{"n_layer": 22, "n_kv_head": 8, "norm": "rmsnorm", "qk_norm": false, "bias": "none", "lr_head": 0.00722, "decay_fraction": 0.66}
Each number is 500 + 50 x the weight over the matrix's rms, rounded and kept within 0 to 999. Layers, rows and columns count from 0. Numbers have three digits each.

# layer 15 attention query, 256x256, rms 0.125, rows 78-95, columns 0-127
505510544544538519533326543480579347763441553623505551621473534533518395446553536418479409367562719651517489588501570510508475488573496394520471370535407638462687522384578657504451447566578469453534427396394547407629407496510448547669496521410599451625494396347350482595595592490569448495336508541526493565452560474377550434467668514493472323436476606613631352311498561339372337470532
458378426588730504426407406550502437537513381378600516426358372570564422297412482449563437499389471437287528463501507432551484398341348507282508548614507606483651513576665406484453594437557797487450471460343403421545602570615536582482440370629459451566745456666481440576680485400549632555471405464624576564497449548546621422395481541538447495486429489523515512422552467559518550502561
543504476516503571521477477506471510535486548509531462544515518529568541518492495549551513524482465524501532496504513478472488518466458501453495462512510522463482487495469492480505504555488449488502483488497474486505553507546485466483494461519509495425486507490506487522514559494375543523506529497484488471490469506472479487463504457512526527494497504497483436465476453494518524523488
503511541499498492563492475563450516480495449512498525494509501494540535514495516513506522527500466519514531478496551539505469541505463497501486527492504483488487534466474522515565542524456491480534571430504506481495475504509462469477470490534499443494509490441519465507550517509527529473435512478508465446498486464483507489521474425531507532492535465518444492513556466475537561491505
529496527507540473522507513496554492466461495471494532511536538497484491456522489554464482443462462494426485504522471492500528480486495492577523462479457514506509552515529469482484553511498571532510581456453473460522474465449499454428448455479535431500512520510476496457519447569592478558459489473569493452519496478480483452571533454481497481519481478477440531510512497465485581461488
454454470504496524500531527530438516515549507506466464518490569465493488505510495536483533449520501439525480558471469467562485502486517515507490523518481538522543490444462497492473506496542481467503484493431531518502561480562528476478463534501467512472522492535481441499473521519483493489478503498475508421526547457478523494506491524566437526488511456485508526554554511426552493518496
551491530529477491488511470520536480511501524491522510536583491538510546442469451509505474448480456508450464517477508564504442534461490447511498520504460439482484565491558469579531533536528491608472516494532487457457520473477454530495518448532569403461554461449485489495501541448494514549503471422549445464484441492502546441484541452514506514555504494505506442481502472519497520458534
513534493476487492472472503506525499466491470462472468539524480521486505507492478477506484528534451516457442516540539514539527538504498549501496492572466438529462506468477515518518530533509488579509463514515509526514473495490524491457567527594548490471515521528478534533475487532558518446483526545445489500450488503534434467487537509540477486539553476462521503444567513437524492465535
498514528504494478488515518532513491483418552464517500507547568475475491519446512557525515463514521510364459502505473488488452425512469407512513540472447462517493565480578468557485529464496482513495499492528490521494475498438503550418459468528596490487554487487470537491483490579511496493461444498541524494544465479448540474484562439518464490527471452452505465517561491519508531567489
489477569421538448455500518473527475514479564518482492591464498517538535494480483568485468515512480581479472514496536518491475524527482444503587447505468495492437494467538493513514503479486498541562502560427487458500525486490505507478515517518518531480456523509503492522480474537459514524516467501466534491459513460479463442507499534502517558509545444499480487504602502469552552531495
556473464474537483541499498502489503497499510524468485511524463474519549550484508532533465476558522464506476511504504484540505484534497507484517532471522480477481517510457460558504519521379564484481472505524518504555532436504503487418475472465557506477523481467510546499482470492436523519459479506466508478495458515525439494521514494512450515489472497453409439468518570524534495584497
446611512508502492485540476556513405496481519454509501468472588466520461502509475519525507449505481594492506439498531488455521489477494476569502460525474483471532488459454570475550502367578466540553522523508537504548578527514483591585470445548459481504428495511505541565469540571572465553509501527571488492531521485474557538415466550440472510479491494555591537487463480480545521427476
463418590480562552604577632493549445393561515493396569403567450581582424591493477474630612473436392610503491494454545329385577466405608501476457330435509652297421550484456464548475494466387474614437589526548520484558508631593589545506386434404584639465384462392523527477396435493489562550531535540498518445546397461634562487449357554479454658464536430520524548466509426536595591454438
612478541583515440407536387493710480516626565437549422533616501561502565423402414556488477504409649451441532531414378421611599604498709552423430584550577483522488551390543514479525525519442703365437625569534452443536388567533358613431587465577448610400552489401460564359404377566477326490629495474522490718465556509434342541578421404517588590599518437360576322460675551437502389533695
415412437521570637594514534499509676528462495605399444304605556425397644631509637607466391648604350550498439585628371533380584546572303563547503430646425572409404564463558443586488493646429535510530512638581447404465494544475429511495431462496348568511575474461602466341491474402504590547701649543620552537440431506497454407514595468440556490524463376517384533569533516420591558588440
509545483504360442518455467543457441569616510543543552456408380446483626501605452446416393366475564551539618541510466586494463482437461483485570559529672511476476383495541474505510427490548521482462424662519447466677333549570397497252516540477413472349507513459459392478501473565592595475646507412458543379596464413532441514560428514485596542443402527424452545394575503421383501556458
475487371454439589563608436483788513460361549503368476642463476396345440587258405543423490547467483356603564689482499495444505412490720786453460334526480543445450585546561589403474542438353476576482548468457565502228486466483535465325415433517524533461499438444509508394536500614368651574559475507505517726303588517525500534494568512721499542562497513591706521550459669569584408543446
442575375521482564420560439520490449422610657351449568489555426403448570357337298467319314499462381495497522572479610473432480639635530531603602622406352622435632490586469622407625426460430487360468431448493481509704366550511466420409476338558476618274445596429543452462584556533466356434616791578466537349445282488388511525474377382521582415663430461423474649568523556374613401603583
# layer 15 attention key, 256x256, rms 0.129, rows 78-95, columns 0-127
539523537374584514605529620516481457484545553532430414569537393504406487458613515489385326530466459459345420623442541417440440634505657532555431552524423479595557444436421584542556453578455564468460484442523455457523579502571367586510525490440587483565428433421601582521655488562546531509517586591462393322413545500461489509528525607524595387549349334614614499396577409402574668645433
443587363578414430395406509514438610710464250325452431460355520616487384378550620425553603526507498535412374457705481546477517541535504493494477653537444481546487544538555585603554474609446549578467549561340531458563466448550589468492429536487583416375487449530497463491626497584535405614591313487402476639536428492466592556477547442528516501504563470517580517542436533483414420492422
521530531517483508513546517526474498492537464527510488529474486484514514514491486532497512483505525522488544538504510517501482483515545514448481551499512519517512497544499497529501511503496510531527492524540487511483514459503497528484496483498477527548510479530534497460524450512529487487569507443499451484471477468506472545567513532492513445516547470515523460493489533517472532455500
512532497493467476499512503452496532525490477476481490475502480498482525473498540500483527515473481498496472505478452483474481486521555488478508551515527478535514477471529521518487486488538514487568472501487474522503524523509483523493503487513551522496500513526498493513498475482510517454557493503517520514440489537474513455504522503507477496520525585503516506463480492536481441475489
537471511505514525429498463502432484493486437488469536490490494525499522478486456543509489491478523451507500464516503464516442472492590605492581547514462502511529508501520461466478519529496522453479497516474529505551506525507458497513516470456477527524431528533494489499463453494486476495454514493511528502478449498492483564500505491478564492509493535492505519472508475453514481519497
548495498461526484544568539519490503498589476563488449453506506537486444465382492505512517518472531521406489424537553520497480475485476495528519507582456436467576497468510498517471505508526520568486477478482517527577528483508437476497512436534501489534466517461522520537549473512495423539505521524498512535486450490518510536541490500560424500528516552529534528561485497538565427471600
510474492517502485534492542521467559485504504571486548519490506497451514458422480537517560479504504467530481416496562501516495509528496519483538468554537519410553541519503542493563525560501520497463506493538483487516527489528541489515481484507553471525467488451453510539545540537561500471506514535483498499526523487551472520561483490534483516491459482526542535492437506547481542466504
482506512481481503548496469512457483556498528458551488477511549499467478542508494568471521563496474518494505539507475514523448492471453531470513489520539536528454493468465465512549461511486478536479577446507505447478540436551530500485487476469493491580469464544509538551539508530460505486516443503458569494490490525488529542489498474502506521474447529476545463527458482515552474452451
459540556470523502521512503487590479542521452514477490523551489470519445493465493499514495473552513473500585527491502479532539484545463447441445550512547481432493557461409505524505509461453579549486479540468429552590563491517510459562567474457437497464509491500557491499510490535481473471485518519504418511558456537511497479531546515482440461532538505517552479514509514579479542473504
507495465468516481471523554580551456476538457499516539364555495519535554512511475508540496575530510515446518500526541488522470449512484537451434471523464469499507599439476549528464541521486572528432500521441429529544517423507556545475489493489490528530540493469472537457512521549476493537492479507452502489556500490511522520503527463537528564556454508532494475439503478490595502460522
516478474467572461548525527499521498485503456479471484464578515489450598446421449521505507506541542537507546465493525488599532471474521443439459471561423473551518531493440442534512566462430561616476474504472490518632519473466477508548515485576540529496490495437531463528525578517545472445512513567451545437514443502532534464490508430534510520529443484534510432464498448512571516498519
534560505574548505473549437469538588396511433517499503550442504508440523462456574594410589529505486543415475479399459591497472473462517505471489545537459529470455464480463545475450513596512571471550370458436410580593535426412459616590449555506528535511475485477499478613441478546578563361512497525495530353540591516494484437519451514453497580382471517457603440575536551546477474555496
445454531412546462450612454486521477481520450407459652450570532387590506514421489556573591385464461458344619500529480415488477607498499397445543432514509529377481443461433477680511476540559523471475631473677529492611508505535643530633485443454519568522521431329498476417505493533579511617507473478472585498595445596517526630544546529575479504526495354417563562536425450501608608493528
467497455598480634363560580554586493362532529349554472430518518326541613327562465426589554606485496507603424551463449547579581552447569430434580449457541379560652436512519643426546530550450539632641625498333485512488324470588432428522500480473346352576649460533531483418559473549595309513590500602601522547562490440538420447551522548464727495506621565559490407391474536543596426675389
459546570556482443492580491611511449331561571449513333492345529541515418606471403532469331493569361562548597538534497603525599441434420350546449340465440539428435520577529551603430551713331534417610463585474467505584495504624437502456387488576449422516496501589404389467347454323502482595660600431595512511481636589412630518335479517598565473489594611526358600503468457440496602534668
555552575486327454580545705493559506536474546467478556410411549614445334465584466458461475418522450521588462524475522327420491430446500567362424410419522427431528430505481221467475512458567584540480493515509528546587508512602547527460421550624568495443481530592317494497538462398296402437542503576606497553555506519435438645556394477441499565438424492429317515471493350524640564450472
478667449482401580491484533610536494515606417611400449738520483433469474532516498457499500372452319556605369454514482510624534492480450616488566541564537489588374538568476509557493496394471330590364490452412518463439584477521487586365355404504441499552545443487466433626476505445557387622580499523451401571457667493452674553405667486548357510373522452760642637530521425569419455462528
459535410388456613569567533441537394540501468474443432485555573637529487458445495472527437539440539717602309461487520480465457669329560420458459500385406438332575444409540599532584650380510491617615487628479494456412460474377492339436443521572349439346413413478546441446627669565513465498527413457551564515477334387367487571586649394325650527554581412484486550485449601478515411482438
# layer 15 attention value, 256x256, rms 0.184, rows 64-71, columns 0-127
447471518538508462605473527516430525471420440496503561505541458463566509479533565403465540422533535514510575503506486584407533389519532431477465435540507425533451500431536472414456446428503514482544550488540469460418560428372543527494525501438615523536506482547517436439494536494493526645522493512534465437408465528495483530540599496461455454488423560550532443565454522510464461432532
512485490505534456528512437494472546489482413500449442395495428467427474555405457501359469460409504476480499571506480537519529424444424530439621550527517468458503454508561469533360529531502482516519439438526565526448491508615461520513450552463501502504549539505538487482498545521516431521472560560517520495485467519539540406528482484508503561402521429498504480521501485522548491521467
465623473470543566549446546446545482446465560468510519498453485494525501587496541450495471562502566475508547449474517506430358464444515372502517455502516479545464551530515483489527431497495387495534490513502456480507441462448470519587562410481444504467535557479506553528594536427548530424375465471429402533539390482471554458518367459441485525498452523662404510517541363431483577488497
514470495506465457528525504475528467507471443469619502479477522576555489563392477486501522464485536527496541519495452545572525521476525478480529568478487515561469504549497533553537533569607541488473493527437494586477556411447436528504538581481452489460561486452457389490602553473445473606577556518469494496367487501455467541481505532519508419517470499519537557525499492508533617480443
496447434561496442442534514414531476441586523441349532517578479476574479463457418413458530521528510389545522475524416499453547514559510484367483514482528552509475503554482513596421478477545397487504494544464529519496494547552370563464569563472526541462522433453520572431587537420408534455544499545508472544450555559513499396535525541471444518524511560469542426405468492481526532514458
420513494491513497566518567433483588557430536412508479462519512521467414543442542410495479554415481470515539485561454509477466574459475502514478586564538533559513493537570452443460543562454451552571561468494525492455472513449454529403525478553555488444582495528427434505536498489543531518494488514481528522558541455468491407591525516463476546525507577447481549521454483551546491524494
467429476543447572490525557446506547654419494491527487542579472474476470548622439454405461579571543505425573510468416461458434550516479503507558512508520519439539492456513438446490608483466495535410415498464558483592489478526583558499442521549511572447504502478540517469495453399506525555468556480537461617489471457497508482481459471509481484425393485537548473435504475483473466612484
452520531561531441590549394562607483551482478456442512479499475493517522531513467535551548460450491521477489490490493524440485431522611478645463534435532520484502469449626436475474527436537559532491468509485537486570517450504520501481549445442536482447451469518543537487496495439477479526491446455511534502546422472486508481522502565501461500468550564564457486413382540541493487523470
# layer 15 attention output (transposed), 256x256, rms 0.337, rows 64-70, columns 0-127
514552522418470584528469455503512426474555419551480421483483489526474614451416556488445474574544478486584414421553457499538497565517548579538528489539586510588565527523489444488479548491435505469458520485496526530558563504565558538461470547548464478474522487451573531553511529479493517452511457507574566522522464532546522533468414495497447457395513509480491567484603478458527447477408
473579475520465555485551517559471547526480557533483511606483510586493495466462529587548515423555481543540521474522468480501532595492540428508498504571523510491606501527465554468499464515494550464520598513439475416419574594413404565576574552594479437567498458434542527473561448503516517495529550541479547503567544438500424448481508397535433550548569569504556541495541477511480576505567
457374518525511552441462444556496522578450526506497572479522501486548470481495471453425482443533504506543493577476538487554604556487464465510451529458479516454488512455491531546528569498478545459415539498418430558526532488585455500451419521490502567568581508561493510478490514500548452520485511477520503456518530506515447480520497459592588452491563480379503543458561475574500439438556
546503453464494555527449552454414459460463508453545494467481420470485473448599541504497457475500504457512539522522527457503476492537428477534512514406552492551483496449501484517439548574501453524538457484466467470527429524516532538407493520534615486510510455542509554450379463565464430528505430477525538502505546509514521512488531555546524459546514541539484522458528545491478475437494
508513444497541516530442465460526441547460466507504472455562553483500552512545444580415522424541494534457483526450419503514390494543562480518468555529434489518525497461490535422536519470479563481465488434469412458522519476484544497510426528605553462560432507580498446574476446551518475523402486500467509467535489432544492573466462479545568494427493478494409501609508383479500485511501
533531475463487505505412505528526550450540519554448445531484538489530466470555591514482546458452579552551449544545537548549473491466603443508578494483455445409485467620439510545464447451488556447463547494480470501522548553496539485539540514412484511457541458533468475455560422482469496489435523501545451440479499554461499573484456560456564501488512440482488542459432633502552433453471
546444536466518469567596441513413523379492467541541545502499568443506427473461431426492431504510480502441433496479643534518506477493460515532462508597473420455550520471565564551541467485458514423505531536505478555512486366468482510508490437499492450496539475463519535537613509477526546442629504482447501487486481507588508457508467522420468460468494470566515491483509528576541485433454